Part of a small language model's weights: vocabulary 4096, no biases in attention or MLP.
Each number is 500 + 25 x the weight over its row's rms, rounded and kept within 0 to 999. Layers, rows and columns count from 0. Numbers have three digits each. The size before them is the row's rms in percent of the matrix's.

# q: layer 9 attention query, 128x64, rms 0.0781, rows 124-127, columns 0-63
# k: layer 9 attention key, 128x64, rms 0.076, rows 124-127, columns 0-63
# v: layer 9 attention value, 128x64, rms 0.0667, rows 96-111, columns 0-63
# o: layer 9 attention output (transposed), 128x64, rms 0.0903, rows 96-111, columns 0-63
q124 125:500547478445482475505520489490494559497518483480502501506493450518483558482495496468482498502501509519511543503486533502506520516501497533454446493472464464461498498519498500489493489536451511
k124 117:482519509475442472430474499479483518492502512516512514493514492506491506478517536489477524519505505514543565526498495510520542468510532511493504486496483483439547476467487509495457517513497497
q125 124:538519542516459527544521472468528519544448538490497475490481472493510454461481455504510533498495534471492510504513491486496502487505488484504497510538469489464455526477515492490526504535501486
k125 126:576509543502480502482469495528530480489476539477514497482505506483448513457497493473525503521497472510525468487504455499455527498514520561508532509534508490476488520504518481474525510499473496
q126 131:487488497500487489494466519491509528496503484466502501488504498495478509536491534519504457492493564458482502504559520531509482469470465494571532517485480494523541490482473476536506476501519547
k126 132:522507508511469527455527511512457543502498501496501513482485464516464507499468496517488481492516503488458514521555485507458483439492481496520459530520492488522536510494499501562483464498537527
q127 125:488538482525521486459542486492510519513527522526524505513474497491513505524521524478449495551552443500498490452516492488477489469485502490482507484464516474461478538516524503516536484528471485
k127 129:494443444534482481518492490507508515500491511477488493536489454485494501556472532509460541500539490491533530492490505468530531505466525507482495481469477486438503502490511524511500499524466479
v96 084:494484507477505476521513498511520516525544519510516480462487485485526514500496507518484477516514499466497498511516507484490461518496506468512512554481515532495456514598559541517495508514483463
o96 087:511489522500480507531480501486560534511516483476488519493497477491489500527510499504511545499519529505487562448494550477506451492422503503515489498541512493494526467510491471464476496495490519
v97 088:505509462549487497536481541513499480497498497493468485487473541487497481478487491533566522541477541501510495458498504476468492502518543525534505494464475469476533472530476529488492483497526477
o97 077:506505519504506477457475508518499525501527548523498473482534507487464459480494540496511531502494491543498516556502488491496538476497463495477526500525491470510491548454486561518513497454479495
v98 113:484547529461493557506533505502490491493476499453517491485480486537488472481489483464520487480487514495538551528485511482508485509452447510515478496527440521514490499477500467490516488484493463
o98 112:506465514471478527503511504488476475539479538512553508479495556518456461503497455475496514493504505448520506497515537512524474477524486547471552509515514492492454507507497492480478476495480482
v99 086:506475485505490488500524484465505530524521520480484511498485529537539487500506462537456492529547450465491448490473485519522471504478483540450513492510497485514530540504518504506452479506524522
o99 090:519500498526519499498486487493489513504573512514487525486498477510456490552509515479473480565517511524513466485494470493499520451488495456504485492506547517488517468522521482497453550502519475
v100 083:522492525561472525469508529488512475478475499493465502490484453523497491511513494510561494544523467498495441505534530499509484539506495482525469491489474487504470537514524548505473518476516500
o100 075:552526455499517514504495520503521509505491520535467484510513485464494495538527446491510508527531530500487524516497497510516486472501465487495495474526479477492525466486535548490545515482514424
v101 107:512456504516470461494496496561526533471514522510505489521488497492542469484478479532507463525512507514479521504506486506520500503534486543520536510479546525519524443515521512466457497480475531
o101 110:497500483436505490497485540512490474485552506519493500538511465485511513502526533469511544489458488520504492496456517478480526496464540441479463487496501517486486502462545479494490479526479521
v102 083:546506495483505465524505482493472470484530541535475539536515540487530505532512515535493475534479471446546491516518523532508480472508469514465504524494507496463480528516495498474515541483491508
o102 081:475472490490483512468514483544516511494469523452452493504533501507534492483451508494505503498491524504529544493534511484510501482468499428518525477509485510515512459482514454489509529548531487
v103 086:495529490526504537501465520502505411526488518523453498522524470465540481500479496485505479490472485500516514512463542525526495489517517494536469476484486454508501515489489562505493502495496519
o103 080:520546523505447492474460527465515540506514516443506505493489497493488504488493489491554523507475484490513481525502463473486523477567489490500491472465462503470503510454476488482541507501517503
v104 093:512484502543494513547498502485504551463542515517519521494508501480517485466438516515493539460476494507521423509522457491507482507477483479508484529503480483487494492514445510504500491483468521
o104 091:490500497487481490550528529480516479485500543525454496515499500505503519475469548518494513474478489489505508497477534471489455490460480529507489492467582483513511453490516476534487501521510536
v105 090:535502525516508561492504509487533488501519486494534506495511494463501490481440473522499432504518469515504493481478428493488490533470492520503468513499492501475496473448519516538519512518525513
o105 086:522516509435491526499493537477478440486486540467489540500539499478494509476475519504487518512453529522492544470489532495505503514543446498523527487480509505466538478520492525500489490494500486
v106 097:489484506501461503499496468487503444515534492524479490514509467516518500490508538508499485439491515453541515465528510465486477531505496514483526526511472514497503545464487543544532520458521502
o106 100:449507513496513518478497500472542517466463514485531525514487523519515454426537477473478498508463523482538508470510518512519527508540514511480485491476550478502515480498496532533518523489504484
v107 080:507497517563521518527488484491541513494473498580487454459488507530501487470494487519460484515496502516478498442510476513453536514504509470548508510507509489497493519507466489460493485496497507
o107 071:502559511495526481528505507468496534467517513492479455558532504479536499473468492476531489476513489526494492456479500474496490480505490529442511461524469463518485479484485534520516489479502525
v108 105:517486509521496475531517444517519472453458492487489484480494512512473498527513465449519519510540488429532485504504498532454535490471534486488507525501479549477507511491512504525502476489513503
o108 088:483501503562482521491504505496461435511481499505503493514519468485506470527526504517536505547551468519512523473554538500553495485488517543492488510542482506527505473511510494499527515503488516
v109 096:519546507517494461467468518502490537492497516525514451510496492471512505494499488454477492543487481553490478470537483523491491485489535527525537496435508497481483507485532498546543479496494495
o109 110:526485489464530532471450523497484477487478477517487519504522527482557513518485541525515513476513477540477488466535488519457532510494497512469442494496483531466517497486489522478543472509486501
v110 106:508455510527486454533456508537502494531493521501451516482469488542486483468488463523513490441502521488503484510521512481549498465475528480504470484506513479462490490519501520524502540514530529
o110 097:490515456573527482495467528530493500500516531509453507476534481517479498522530482488510484476472498479494479487505515463478501505511474508482512493526505482529538535520557488524563494511531496
v111 074:489500456528453496528505500463498510503479461543490496492485476482516518486509481454489487536515459485515503516489437500488455501527474514498496532464477521508501546531488520492520467515557511
o111 086:516485483475492477484461489501484523505525522517499522508528502511495527470470561495514468502508515506510488479508541488490484466474536521483487524488535500460566450498433506478490532469494492